Each number is 128 + 24 x the weight over the matrix's rms, rounded and kept within 0 to 255. Layers, rows and columns count from 0. Numbers have three digits each.

# layer 3 attention output (transposed), 192x192, rms 0.124, rows 130-159, columns 0-191
163146101130092127098132104118160136148126106118138144108138138151143109102116152110148124095119142151170141127149132179152139179162112110123109114132156186131115158167083144140171120111152129136095145115153148131129139094110136134146098108143108164120142111143153157118119084145134144145132117133110167098145130115112161140139133143140142127144119161129122104108135131115133136137145109127116116143121136123126164138112138152134169153148141125147175134115102096130124107138142142163119143118120145132151148105135139139113126127163090144118142139119143103123170122098132105120
140139115115138141176127152139132141117179118117122110120130136143123103095126126131141108097140159144119101110186149075117133129126126149129126108151150115144120134137134089143151147110120139115091090201112103078118093141091161137109144128152128104135137099146104131142119142160135114109125110086148151130117146119132174117153102138096140144090138125131112129165159132111143109122129132147121145128127136110135091132102110102110130113100147141119155117132123095092109127126165135154111094151130100100104136178114128117141128162142097159093158150148138139167096115147113089133
126149117132129155146088177128083120086102143136140107110132118107121108157132128102108087106153114135128157121105128194156179140163136146153143130167122112128129157110106133099119134119115104108102124121125103128110121173170147132124198113108143114125163107144124139104113118135132113136089105145115149102146119131091124090125117095115121122137137081114147106077108118125112133114101147125133151095089134129141165122097083152131121124114116129127104100129146129132127109093126148116160091130135083155132155128161120111142149146156117078105084135128088157104162125111097137160
109120163154105109148067147090133121118121115129122126123165090113117080106079150114142166087109088156140128103158135126110145126153138126111107122149131157138091118163110179131095127143133106156165119110144151154063132145070105170117120111098125125117141141095168139118099119092110143099128114091148116128120116145057080130115107129148141150077115133123150134136136118139093151122095157119179132115123160117150147139123135128152097144097137098112159102135118140127127151163141135134131116091141132129158151131132110082138148111155089096106140114153127162121157097143138131123
159129135119135112136124114170145110152093149129126099160161092126112109112093139097104116130121098149166120100129129148091137134117124129169138123115153124108157141111107099110124118118155121129152183140134133148160110120121114100132123160149142120070124158135100144155123147147111129152083142132133134143158107145149134093146146138129136107120147122151110106105098143139136139103150117117144131122094122135125125083184112087111127108127137137158128102137123106112139149130150135136148084140110167122108167131085136092125086134117123148137118114127115135131123124116141129129
138130117126111145119148098145162121158138136171120123140104096132150101135144119116121132110101113129138129094135137156147115149082140136158134146136109128119128124133114088130112137114153125173141096145084146117103103149121125081138174144121060104127119163152103062103118134167136146134144086120104097128126126114167130150159160149158116117132095131128119135095105152124154105140156144138147092132125157132138132117118117157152121119164097135137092127126121118139110133128080155127136133105068135139148113102141156151117106127112101144111165092120090107150114134142125121116
132147153124116120114132107137131105145104136135131120130142130130097137124120142130135118110124100094095172110121109133154110112097105103148121128143084145158118134152141139137099136133122147094135114158115137132120128096154122174097155135124171133112126089135134171158131150102117129122120112140141126132143152112105150150138124139110115120117111122115078131075126117105075113089145096103125150124139165108140131125163151144161156119114114080097133136173143115132134106081097139148121117115143145149109122153131123144121104113113152134113118101148149140109142174116146112176
166141109146142138119157119120115102115129108104115112145141162133108087171129123126126115128100084121152143116154138104091119125123153111077121109162140158105092161135095141118133116121154177106141158141083187123109121111133105192127141151079104135090155118089128154126140107157104097157125092156130106131123146120166126139160107138145097138149140129133121118125146124148162128116107123148158078110133145088172140127129165085125092082134156146146120111119140090167148143147150116162096122103141135135181076112126138139126168142140109109141169112098168113113111125124142127126
144116169158096110159117180153140124153092114114136134171101123124136095104165143093145177091114136176143124140113137135161119126116113109111160145123123110078136144164115105151160142105135121132188090126110164154114131107141117113100163136116136124147146111132122118119148119139078155136149083169150130150152141118120152115149163114109121121121108117123156153114149136128125135121119113140124113135128157144133098110122157133116155093160163150128116146123123127111142138139142135134076123081120127169115119136133133092151078120157146101140130114126114125143165142144153115121
111120139149144101107119146080116172122188159165153122131118119126176123135130134126149109125126132146190071118100142116159101121091112132150121094153156142118139176104129120118098123123113122136162130117107104133123128148169100091171167105149142168107106147159099139145131104127146140156122159143117094117141123128124145151141168123126167143141166110153131177122109113090122147118125112118108112131158122169144073132142124127103103143145124139107103127136122107139148168182100134090168145098092174145163100154158138142156147106116149116108117131111140124103106142132125140116
152109089139146136163165112132115113136131132116134113078142153119109152114120146112107155074120173152131147124133134119175103148169092147134137139108159120138129102120131099131145108087121101146122115109115134112137129108124130105145106122121077107164127139126094139093120144121098103137113108116144156112105131103123090131154148120137113166131136176129171134135127111108115152091132133106116114086141144145081143144177101137119104143097105094109149130119138139138112127140154157145086089144156147137134147108128116139105130110125144119089153126155121084141113127169163124111
094121093143109117115118123110113137149117147131131143096166098160105112150090109148113127153141108176196157143139134113115108117119153128135118124112137113079146138154163114145133076133140160139118119090106144142130142142145115147134107141132134122100140083126146129146118135140144135150133089105102104152121089157110115144119133154136132137163158096099137066123098100114162146150128131101123133134094140136115139115171166130125141150190165112105117138161125101092096133118107187127153109111154112146128139141135132170122134110160104146121142112156147128133135161129187134127
158126113146128124150108153116156130148128107130102127120141106155103155080165082101131115143118167132115115127116118158127126168120111116165180131091128143174134105099136098148137133157109125154127138120116119124133107105149143107144142163124137137119132089165115127156129121129125141088164124118131133132148160172137127171139123153155125099143133167141157135103120132123113087119163120146105113146160156114103123109171135134136124124106121111096096087141113093138139137137125146121138105123124142145127100142132103119123111154131136107098100109134128129135143115099079134120
105138139121087112156133156107133139113108130112121168090167141131117146088113120126123135134131103103136129117095134134137132145152099173137162152111132094134086135099128128104159104132166125140133112104109151122125145130149136159125146164160149153099111136128120146117117140115126098122145137120120105144088162152130154125127132140120107116138133161096156148124121163133109163106135146090136141130148117107121109140120154154126138090164112121155126157159128125144119108157087161115127116149148152144100137133152135151088122096099132076115135158080143146137085116144127115140
147104084125131096126114138107140144140130152144128126150131149145126102110140137147130147098157148133107118133149124142135152105124130176131123141157133164150156115097129135135152145109119131121169097159103162147103143136116132103164080108160142122136127171110105128138125128165106142089141147099133139135119115146091127130130108117143112148127109168128113114145163151097122105125135126137127100109134113169146114109071122120153120113116123108118129121098127111131123146153081133112100155164093166127152114128118151164180126143126135126134140134126093129104118125111159107153
127164107142109142116102108141111161127162114153122133172138141121146176141112137165125099100112137112105131131135134164062097105119138166112124098155116110157125106100096119113136108115102116100138117118138114123107128151149125165115140111158110146109124145122127148143112134189136139112099132095144121147137140180114113150092091099120122139090155106186109145166123114138101146137142133121156096167109133127142166146162113125111124120115176141124120118099158110140182088122124162100105167146143103133134143118130071109163110154113157082120099121130112102126153117126158150140
136124144102106144132094123168135158102134097127112137149144120160155145148108106088132159114113123126098080100133129124117154146111124124162125114132143082110156126114130112158175108096124149124207157169124126132140101130170149099127115153099148126108123138125112118138095105093158147139087121104127118128158142059111093114121126088167113124128082136091125160141134116099134115109123090162111151177125125162161103109150127137123106105145082134134125123147088111129140127139125110143107087167173097084124122130128112134117138165128108120127148137150155114127107142153108156165
110117163159159139117094127119070163107135159136096134114139121083141095127118180167138130137152139127142113136133139086115158124101129141141126141151142126121102154134130087140162095119066163153158156136133136112156123121073141106112101121139122154164113119139120101120114125130132139156111138107125123145073150152133120120162115144106102100138153144127128123110116130123122125123133128146110123119118142143123135130110117139121136123125135123116145102168105143120110170168125139080102127076107102158118090142168140113149117128097121144094139157137119093123159139094138120159
103120132143196140131131109135144152127091161115113101108108157144157112139124132174131136173096131129118138142154130140134117120142097109106147091121131138173135097129130122142107131143132094129137133115118154145134113155132146134114129130141110135146129129119129143102142154189149127168154149157140141116104118116106176108116136161119154133114121113081167157094118109105119116143171145173136113137105165138140122133156160141077162118184159191159130104129109121111087121148169146126136140104147132136130096166104154124128148126096105137124128158108108110145122110130118143119
096113113088166098117112116136130128110138125153172149158092119123129214080133139108134164117118120151112110121118154105121126115097125108145147134121091129121111159130129156127134170105110136098159125135115105117125116138146135115143134153104146129105136128100119119141158136162110125118131140102094107105136122134120154139086139113113127149127125130128120101126119105153119131067135163117138147126140091105163119130137153095091096130143109101115103125147133124118170107121114100120081106135103129157133106159139133090156112161097118148136148106116116126097134099088180137131
130157100121095150090110136112112193099160139127101170194148131133160086125159125121129114126167155134124136119136132111104119129130144109106102134122170104133079132154103110141121160138088145132178089130174175142105121108127097100104101093118156105153155167160147080137157142148096122121087101124141133148113130115078113133092146138126103129169158142144120117133162110125095141128145137146144103134082122113113154110088109150102120087138125094122123136136143157101143113155140083099144142155113101113159162096134140125153147104165083160109107155137075158110120116167146082136
144111122109103111152105149153161127141097123141122138142114125087162139139111128142114107166137130163134145144134117080113129124088122129148163124116110077122116086168132113132139129113102132127085120149095152146119134097108072120122099150166104139101175096135127118090132101178095108160129131130114129107114145078124113132116184144137128125137087165122114140109112148116134123131131092081132097122102178162161114149119143119111111148151085126132116115124131136132102122152158142116123090115140151124126152125102149143130112115132144117137133098126131121105148137132124119136
181131180115112161158203106163147150143109163132150132121148118119112118148092108120125131109113116116121165109073167099140087113119135139114124120124126141122087162119115107112141144156114137122115103087161150129107110147145162135111142131151104085162130118120145132141092125136150108110168122127123155101119098159132147101139123118176132133113113179124156107125101122103135130124095146182127132127161141168108090093090114084111178148135111126163109077110108113110131129133158128121111109117095110124136092118151154143137102124099147144148170108154159117153139129142150147109
186115156145147161144124130117108100109139149144133148146093148131129142144127104078140127115139122119117104139168159119119130078154117116101147119121148128116114151160114143126113164145112088138123135168107114079129142144143137118110098141142110126115132119147125131111129153119093096129132110089142138131143104126115106121129100114120139107091096109100133141093131141121124127125100105140136121126108134140139104157114149156088119140159114098134122139173127111133097142121155117169164141117144093116130135119137141109123074145130103118130157145113112102141170119101144087129
085112130150077137101140166109124114153179137123123137131152106119146161122117126110092128140144103149108142133169124137137156102115122176116126122120149141141134137119143114135149165100138150121129162144139096148100116108144130109169107140109192103134099082155173172132096129139094115149137169136151145133137111154153119137130150107099146137133178084085109126163121133093149124128123123136143142146115085153152153161128136090091137142107156141138152135143121114131118120126127147114143115131072125109138088151169093140109137108160097120134081116118138111104107149117143132117
149142132108136103113105131117119103115133126154096133130123134105176114095145114141124111123141161150114116127127136120142113139113138116113150146152137128114139131092138136132093155120134124146097149149132121121152106158147112129112140151149142163151150077165153128139158115142130106113109148131120085175106108138149121178163097115141155115133149175133148132114134154144136130136122135127112136158122104155117132116177149077124137147104089092176157095129105101130145116096145096143127081084120118114176139119144126150168145135127153111166165143146142133126089148146138106131
088125174146143107101115149089165175104127135113088156134116114138147134114119131084124128140100160118128105128137087132124092145108142152094144097128156174138104090138078132146117126158129151095152178113143120132144148140148166131127131118143179122137153138174083114131127113105134115095113124127110131099143144126149111114152108116106115165148153115139124082099111120135117106112127137087148138134126148140143149160128115126147116115105158154195125139117108118134138127183138138093119132082137116153143177126072157140126133166139076105185138105119156098156158108144129126132
129124137135122120122151121096140108154107104134132142120139147123109175134170140106116108110144132151134129101115065148137125097168113132085110122147118138128124169143161161128142101123120126121117119146112103126094123116144115088131091103136123092102138120141101115133095113081106121132091164112102097135141161117134163126102150145132126095093142113123103126137137108110140152126154090112128106151137118111128107137120103164118080128120132114122096142141132105166131140177106136117145148077099112139125109104170148104144154091136139097120148141159123120084121120134161090120
139133080148110120174148127149120126156136148146148091131134123162156113139119127122121195161099155117109133141102164139159075153142160101162153113144143136110116157147147108117113128155113126137152118150097158123158148150122132138134123114123150148171126173147136144099121170147103149114108145122161158123112152133146101145151177088095139154131141097132070125153144108142093135148140161137148168179130132161192111196148181132111129129143118130066144173111122135123135156096151164125108115131124099147148138111137136118129142142126126113149127115134115130149125123117124133149
107113181128172144115108140142135090126106102127124124100128087104151085128139148099111125114123138116114133157158125113144134138099148109134133112113142082128114106119100184125128168127089104122115106135159168119115131148143093135099093157138115120088153135126134112142147128132118155144126128115099096119078161117135129074138139112102097132112073125116148160138128117123121129135144139140142153117171097123129113106122093116138123095169130120144125152178119162132114138145131109146125088146082125156102150145107132115101112111136122120111102102111141135092148119146116092083
# layer 3 attention value, 192x192, rms 0.0761, rows 131-159, columns 0-191
141144135119121158106144102152105134145088152099126138082111136131118168142107119155177135178078152108125151139091118181130142157139130088151111149103114125125117112128135144124134124139158113116198129086160108164137126142162105115149119141128132090149143131164140124153126090116148129146119101167150112104136150153129086145089132108168129126171107119122126119102112103133115143126107117141113166140120146155108164135119140121150122137154086126128112136102097137161113133154132094107101160102124174122126098122137114120096118118142148117155130102085112130097115145127162124112
126133115120113108122123054164165145130145099142141152130194138143122155115115097101076141143109135126099120112142177062131108103100117112085110106139099145150084102115137095147137087144119130109139105132128142132106118119131081127154088160135109117142108115130152155136132134107160136132139170115136153122138115094125160111130122125123120131130118118171079152121135120173127106140168088095146124172111087126086082108127190125140136145103145143153155163120126172124080189130141114141119172135104136119148132133099135143133083160116145153118157113139170103115101109143131153132
125129115099121126130148100148146167136172140107096137112098130159106133184134129133137105150131140075103123135154105150109127115123132161087133150128126156132161125073156108119130107149090137144088122106111118121172130128177131125118124134135141142126093114135100111137131138133106122165055131143097127115160124123187175142161177130137091108135113156128126118162126160114158119131159072093110131183110120147126136107118133154135121144155116098118115154113168116117132089097151136133110142140107127124095121140091120146120103120149147125138108097111130111150128148138125141141
139137120094108134145142145112112164120115109137114144097127149160182090119124124132101130141132165141097149165137099116165141135155133143093112162100126112142116124109124135148112112143096118118125086146077101146123134136122125144117126165125135113181144105133144092120123152132153147096142117134146130116108122145128147150108124112094133152127123169103182164125124139144105142127123129125120115135147111128156109160080144138170109118111129145097123137111134152139099136155132127157105136102124072140111115149191117125121118128100126132083172127144118133121150124128142098129
093117127131124120110079158087140142121140111136118106086122147156099129149168132143143120166161117132135133133151118123112153113175119151103128102120130113093113150149141131126132130115119118120126141102155124154142144130097126163107134107153155128139134113155134173131122125100134107124116159130127142130165121124122117096108137125111164137113153154126153122143146104110136092094097130114148155107117085109118117110129121109118127187081124124155149164161142151138114114111150125137119094126176118136152125123125132102164145125122130119133146159148174189123099105159117105142
149134134124153133119100128130127148125142104098141126136118136131158091141128134138112123147144181142162107135119157082120117161148141149136145130107172134099114123092123120136109100159123135116148163077136110141109137165119112049131118140128102183109129176109122077100090114158134132168126129128090134124131126128117148123129135121114140119140129147091149129161108125141150113161107132126102112120117091132133127151114101081080106119136148144099128120113115136118169125115159155113175121133106143122167106113115083152096120167141104141120086108080137135150116114167108131098
140102166136135105115113136129134174141154105135134142121116100128162145097147133179145174127131137146119116139084111146118113126104108131168103133112119105109142096130140143122112108099108118129133122120138084146149153149126170109100090137170145142164163138140159090120147126148130157139139153108139130144130105129093124128143134180104155174105132105128150137141162185111077134160141092106117166147113105184078127113156105166162145166119077124103125125150128151116140113146124096124126113124119118084099142171101129143149162121133156135127082128151092145158154160120132132141
118100120134145158111116111133135127102172110075114116098126138131159127165157124139146092138131089125126162148140132125110153137119138121148121093148150134159132124100151138122163117121167130100071147108150164087139145124141159120161098118159130107129134127131146128164085140117150109070099148106139096123081136154127114152116075143136158172140176146118102125157090131106146127083150063153135123120129116154153109165153115125117116143126118111111121111117131121113124137117132136158149115170154136118144153138104118114124139197136118135112100125114144114120134127163130122123
143108147113155145141166147151136093153128125094123109149118129161072127118132148138117099154140119144096156110197131103099135118146149127112151149155074132139126076180105146155154139118125099139104114149119112114126128105092147141115088082129123132162149117138119145154120162164128090105117121119157133137102120131119078116125128146111092114154078135139141120144152170146117112116107189100132135144087141134126162125101123126119143160101144138191167123160106107111109133098135120157132114111157120107094155138134114135109133130114133170125119101145121141142140154132131140136
159140146134135155126135149138138126124104136145089105101129138115105102131162106172149127096120119126113095125091133116115134091104186132109126104166114119121151162112138117105129160166161151112139138124092117142112131126139091138113124107153128150139121090105123113131156117102181132125106158158152091130169133153136138083074127143089114105165147116138093172126119187142125124142124121143128156175113122128130122094079146146138117110149159161145117120156100110124147139092110079092172147156160132119134139146125109102131129168131114128153147106122114115140160123113098111130
142110135096137118142152082126116170124143133163092101134100113137156105099173142128098141115126102099101145108125113146141098153126122143129123142132126113135153111123157135141148149140138094072129134153147118144113135140105111115143118110128102142123110152120088157124146118114107128105107180146141146114072126122139089124100139137129098102113112144138107139140153142118114087118149174129100135146166110098151120154104145100136120122129111079132149130112165119114170129141165131143145114144105118157110099118130143101132132100158139096121104112102111151129120095128074134101
108117118106117121071138102147121130092123153155132133110112119118155132147125133148113147136137066105131112150139129115119141116124133158110100123164160129090136139137105115114123143099125139106129129125120157148116145156139125122120149088120145137113155160085139087136147162129131125132108108124125123142109157123115152131103166100114152140124117132139117120199086117139122167140093128102133132102112129125190157131101137126113161122158116106150133157149131137124102116092099130133118147142161130137146122086144160138135124158156169168117162138119095121126102147168169122124
143123143125151117120104111163102154087164109129159116134113147136123151192168150133138121108123193158117135107113114123148109122099145113101089112155118154165165104151117120161129142149097095126113139214154128129110128127103145132146151089132124133114155147140126124127119126121141120148124163170115110108145118149123170134128133139131157098103124116157105132129102120151152121166122106159129122128116122132111164075094132140132101127111127111108117140120129125127151151131136087145126132106129117156138149115132144151144132162177122146159122108179112116128168113142120166110
137112167117122124107161145132139135118137150109087134130135094078134161131116141154121112165120136161125121116128120111136120134175109111086124122090128083104109148107127111115122133117164125144064134114146110120157130128140148138094147125126126154126123113103146109106145117116140117131149134143119160125135143154156131101153158145127130110136154096151164128088125147162117181134149158109111136143112111087142143141154118136145117152128123163130136130129104139115154149105154143105110125100158113118156142161134104104090129096107140119128099095137152110133127125114155138100
141119128086149122112126109120130118148115135160142131126150106075097081108108115095125166167120128112159149151143132096176188135110111070114124117132114108127132102125129133135109139106146183164151111163144120122133115149133106114115110163073137123104148116097112108111112143084108091100187122153170133138135108101136132131154160135119155101131134124100148112109135144128132158105134107077108144098128107125149132100100145074153159170132096083111087121142153128111128167103101109105122103147113156125119112108096155155130150120118117166111108075104157163107127131140095104103
114108141124149117163150119093134109146155121154171114118095123103085128141125142160143113163083099143186148128153126130120141120129129152087122147107105166133140109143129133114076090157115110073107094116128106129089139072133092110113110154156111115155091123115153105145139170174121119130177145143154141116102117154124130143153123101097171140106179145125141141119143096130128123130123126114150130093124148127137123145116143142152136154123121148108142111127135143105094112117138118123126145106083157161129175125129118150140120128151140119102123147108104157152125115128116062127
141148127048088112125157132118155112119115102119100148121121125153121166117154083129098064112108140112122120115105124146111121146152109090125159125133110121126162145108120149122141167152140100133106094127125136136102113123145115123159145128107108139116155140121144137135175111143134135108128113141123099137161129103172093126112144134109103175107098108145113155143155107106095148141139150116152121114156115112140128101086128131135142138170127140145092156108145121131164097160120108120125146156135135125131153112092096136103133130131103139143099127112116131158101116151155128117
157128109091080146130155158118118093091168148164119137145133109140114154145119171143148142103127123101138125138118107133101105158149133148124132123159114130105130128145130127085149114103143157144121133169097103110118125079128122122150105095144146125126144095121145164159130086101129120117085096097084122145100164120169090133135126118150169143098125119137108124165134141121159175159117164127127096162161091110143157129101117085153076124114099121106135111132170164159151138134101089144144135122129146113155143107114137115123118100143138147127106134152094147122132154099115088100
136143062133135142133116114114133156113118159108099164103142127120135070143132094155121095148123116135145107151151106120121144134128142134086106121098137151106153094111144081108144117096178111128108143117102121140133138104097126141117098121130137092140145117115141124109113131117110135134122136132165122156121151146091125088191111138164151125121121121122112138108142106092109148153145067114104139168147191126105114124142096112132185123148135150133128106099093133125113132119106149160126110112135109087117157135135111166095169105156168115137146130111125117138155137136067148102
146115165139126076156103148115155098142077116133147105073139108150132143138123100133113137137088100102128106127116113121162129131115132126142123118106091121101151139110125109147137127106169131102084121111115112115152156149122152140141144146147097141104105092119111170152122119130129131123157138131121128127145103129160127151127096121135111142099113115124151193097130155113174119124080119121105116094154123134164124155172122133145124169121120157142099108115072084131125117103100127146128118099129178139116093145119129124125100164116142098115135082113206136140093148119078149168
084170151148160120143142099130129126120160131100128111117111071147133130125130126130162133089129116104103130124147135148131136129162152131094112103120153141110155156070169150133149120161128120122149146143148106118136103151102108122110119084115115148130143158139126114148107146078173126107103127079137108143152096168131130106082085107146146102123143144140118126130160116123109118116144170111109164137129116095127145128113122131165117131113165126093128148178123094123146133103135123118140150131139131128147105119172108157129157124107131139164141139116129134167124128131134142126
097148096147118102127102142128112105104178135110098180102049126139142127155180136146184138134159109126134106138157108149132155127085098076157145122120126142110152090150138164141141129134144103115143147154148161092129130101117103166124094110120179143120113135129129136118149133123113129108068162133110111153137129129112129145103127119108121141137085133154135136144134113124149180113182115120138096166114150132133109123156129138169109130129134158111144148107193130113123131117121112151126151110134137122128118128084089099113149155117096088124149137087120153095112127116128116177
114140093120094073127134149125125099153132111094123142117138125131097106123131148136128142135131112137133150125087092106126152152077132144161163138111105123136156117110125101146159088109157143130118104130139177127127106144115100056155157130128195109144135090140127153110156140145132159146098148116121113122093130150130111122156152109138113144141141113131127148119136131128125110134150123120111154120112139139103129121106118098136077079110138165099111117092144107138159115139131140093081159111111159124101138139123127135138151116128142128152144140120152131125070175152125146130
132167133088181132151126117150167139106043100158134133117115132144115133117156153114149126148172161093093151098099122133131121137138133081120118184140111123128112090121122142115113078116115121172133088102155126107127128137136124131102143145130104115134121152107088100087122141122107149111153093067124139103106123121107113135117131130193117113120120166155147118087103145151116120128165122107123107132136171151140129121102119162152132111105149137121101109092119152147137131153149106147105127120197164139068161110100151132103122126161146148089148154130160099120150120119111123134
123136129157107118156145109124131140153156111118154146076103146101099146125124113138127132151101093134140131111132086132120120089145127122145130123119157110150099124164105097128173096174139142112123118100106123111121122130119193101127148118120125094143130138110104112130139155121109131132132139121141141107142145130112157135075154118149161131104118069157108133143142130116142173110097164145131157103125143145146116087108103158150096129157146177110133139171156121143103117134125160120150164120117146148059101107136109093087158127116146171090118142126147133136148130116120147129
173133118116130144115122123144099117122127139067155128139119138154119127164142149124111103133165092136148160124131142117141148121130131130130119136165088091109154161133177152085137156123140110157087099136140136160138112128120087114124077159137093153136136128085182119162139180151110147148147121123153140140131166147153130142144125114151160126095096113188120160134116112142127108128117106162100119136137136115128106125115124119116163145145147096095145126124141166118122103098117141178166123115121112099114104124157103116156109124130130142082146135165059148078110120098137105151
153165152088132152125113127123122142100155146116111116123152108149138104135146131132144113134123136108127151148168119100124087121074124119181090161102120114083123119148096082106078135108143131141139127125109140118126132147092144159098177168167108147130113158124128129121137134144112138117157116100146150121149067129159112125142116123112112159164116124155149156082138146124111094103079147129096102078118183128082130113125130097113148141136155117134147100128081125104145151123125105109082104134128163109111149111122097166101133140113140162116122133103134126164132150103145125131
110101149166137155123133139140139127124146111153132118125149110110129150111159140108076086137130135128134121105131117085127170134117103155113128163113085107125126127077109158127176095129108089119105155093156134144157128105159121095122133141108113106079101090129144109147160113171136105137137091131122161130097142145098127130145101154144129130105107139132178149118109139114132102137115119148101126107126114122105176127106111141134118135101160131176135109111135126140130126130150107118164142151124144087141135096103125093189121131120125127119128131142122170145156109150112115107
137116107124131102112148119123155151105105088119177154166107123139114145150124132101155135115126135129142105124126109123150113158179091149155139112116112174144133130134121066130118158125148127103131143111114111125178102086088127115157158102130142102133091093146122137103097139112111108131106121101150130126162125135100130141090101160164117134121123125136068127133107135147185145129131111139106103137110153128109143191139155147141118126091126108114125098097149118098098113095109113153104140173111109139158139126142148099164122130085141133137108128125139161140113100132150166133
# layer 3 attention query, 192x192, rms 0.0923, rows 160-166, columns 0-191
149138207174137143125099148115113116129156128101150136173160174174119127130137082108162138096156145132137095127149124160129145147149078107149140126129143122130141168136152115133129180137149128134100131156111151151141180135142151159151114149076136132107160150165105099099132165147138160147156103118128109119109107161119123142143168096184117129105093127118124130134096121116119117144171057120115135140113171136117115137096154179156163083125114163110095111157115108116158154070099150160097176119122142170074104157133112138139109146120135124138159117126113131142090165135126115131
132134144129119137117095143102117107134143135163119141091111132141096104121144116129114137082093097111132122095114151142118121166157109141102096122139137116117123144100126142114126128171148171143117110114092109139115118148159113132176139141133119134146135134080153136110105073102134102142146125157118152172152134145126123155175158138109112141160114136146106155105126126119108120108158147119129107118154123119123104117126127125136127127142125114163132119143107117131128134151111095117110121138152133083165149125152122102172119075138147155135091150132108087117164151142147131156
114113121152107108114110117092151126101118070082078129134119123080143139111150100130131101087167150124125136094127153111140138126128148146129125142104109125157149115124098128121116131099063148132172089115096145144132125091146155101126153126143084164135104143109134132098174114111162078098107115142111136142090117159125100166078134152065114111091116142155118132123132114114105144139085158128152132137119129148079134166162131137108114147144167160111113106122125120150178082148108105122138149095127117117117142135132118152101138103161141152151119114144127113131110152166144122164
152089145135144118114137116152129166108107129153121084117126166139140166067090122144127173085144120133091078138123143079104163149116132127110097121110113128193127148138124103136135094127125129125111125107110152131111121111131120163174120180108141111112107147163107145124151170164130135130117125120135127149133125146143104117151106120102111125160124146120147141154140099128112139128158116161076156104122119122113124142145094138155099139108098151114085124172115153112155135115099162107135098121126136171157152133092098117112125108128122137136137135110152114152120133105103124118
123156177107157132156146163136124119131134121104127095139104092148142157119105096151146098139122179120129120115089125146167106134139120127106117139123135116121153120138126127091088122141152131112116130141145127124157138129110108099107156182102154103135099154110126128148159142140127154134166168108154173137144131105148116127113149116120140134131141160045102130106143163150121155187159109134101144137125153139143119120147148085122144119096115154109128025143166106114111126151103123151105144104137135126083140140151103127084142144102130108194176154123122174126102114093087159131
124084142167087114139173144137106079148091116126128084176122142141124078134087085123121114130139146122133142146155116125154136107126156121119099100150120111151130133135139149141149180122130098167117122138127128144115131086136130110115097121087085171121156144130140099116099159142081109168128131116134138134125112130133136131128158082131143133131109131093088128161143131129127123137109102115154099109112102122136126113138103112138088134153133082113104122131129133133134140098131156165155154132134100133087114139122113172100163099154103111147116099120158114122130145095179143140
114117165091148156182136137141126133128132107092109103112147107116123118132095125137128107136144188117108101044115169118116128113099127133124146109154124082131148108099187053063110130153140083151107170182143116101130163151177082119165116174118145107143129128175142115132112124120102120146173168112141116100140124154111112074182163152157184145109148175117126139151090142129115139140140125151073170135089117134105129120145134121143150133145205111132115121173144114179127103131128123164178125103143130134105171136193132123072127111119133113117136130088096111133092121088095113082
# layer 3 attention key, 192x192, rms 0.0897, rows 160-166, columns 0-191
124109134104085111152117128084154141156119145167156121115125095117145113139147146130165123104140105154143163107111114133134089144153146084095088132148082100163148151129123126144128152099104179136119111096117167108112130138152126105112121127094123152102112138139097097072098125174116129137136124094089145155096115149132134139136159065111094060126187187128147120113137152104148159164116114131141128109119114177107136138177176134118139138125144102142108146144147150153187099159189115124142164113155101181105073090120114162112080110131136140114117121114129156150135148204132139131
170104147129133137107146117131108092136104126118131134179133126128126146132136169091101145134117111118146130131126153138135146083141132123108109131131154172106114119143109158143141150142164142145137182172104125126138115136154136158128105141130142114099138110081107077110128105162134148105124141157106117143134135127112169092156095123135125139155142148143127134165117153131128130148135099100144148099135135157122157116146112112142091114135109139082112116104169140145152146097100146117140114123121133151111140125133151121117193097115149121111125111086151085116134150109136113106
136122097134114084129143093113115111146114166132125105107142092106184140115161105129147090129143104112140166144129136148148152151135143141152116099105129132126177113152099123119131111100134138149091100147140162136122101140118135118110141128131097101115135152140177111111123083121120125137136093190129099160148107127107155137151083166150144123132091102103159121101144173128165136166120101105118069152139108134104130122166147122109115100138120103170138109145146109156112121146100134119146143130132117082140121118149128162136146069120110110122095106138094094159157123085103125110
115127120111103142086152114151108153128164134141105135159110105145145105165163131109139160144161108112169129128122122120122104126156139081077069107154103126127139118143143131138128159149125143128166127148110157142141129154107152122160163118115137138133117121125136074086116140110148144083106090084124137154162115116101125184168122069153128139124149105118098125136147174139138114100091157111126105141135116164168135127133145120139166148118115146138145119182139127130115123112113123161128163125105059125130122111117106127095149179137153150155132146114088125122089132183144141153
156112134143120116124133114100111148160100115162104132164150122108132121137127126170118127141137137104157117120140124123114143093121131101131152133131109090119133129107162125111123100155104117119151162133138104101149151124116115124119135099137143107107167128150131174095120169135140133151113112125138080149126109141148094157166133114145120126114148155146115121140142144145103107138137134150160152133124109149122098126117158152103128090109122066157092126114104118104111177126137154119159158129179170128130071119124099147123115105119088098150082109131118162143134159078139113104
130131112125139130096160092134141103129136081153113108117109139076131124142132129126151139130137113106081100161157124141141136133130142139099098148117150141098137106129105136115099114132172125116120146114117133113129133103185118139117118117157127124092108164090107118109098106099139126131114118096091121165102156176104134128144148097068149099155101122115141144085167119092134139089149120092147114110143124140146087126158140122124167117124160121113130139132122129142153094169144111129106144077194123152145125090184137126132103120129153147111165128153157095130147118154118164153
164138148148124118146147112102118128126138138146145135172135149116117161153146119137180119124096100131113140116113142156096122146136137157142140131127151123134149090122124152162130116117093120157163118116145117075175121124144103109111159117083134146111148122116143137121157120185154148139079079105168112110098122101142076118118103108138112091115141128132121175128092154073095104149136113167157129116126145176093061110136142135159144126143118132124140107173102143114108164172140126127158106121157133086134103149121121136106106122131100109174125082151124138131123115121141133084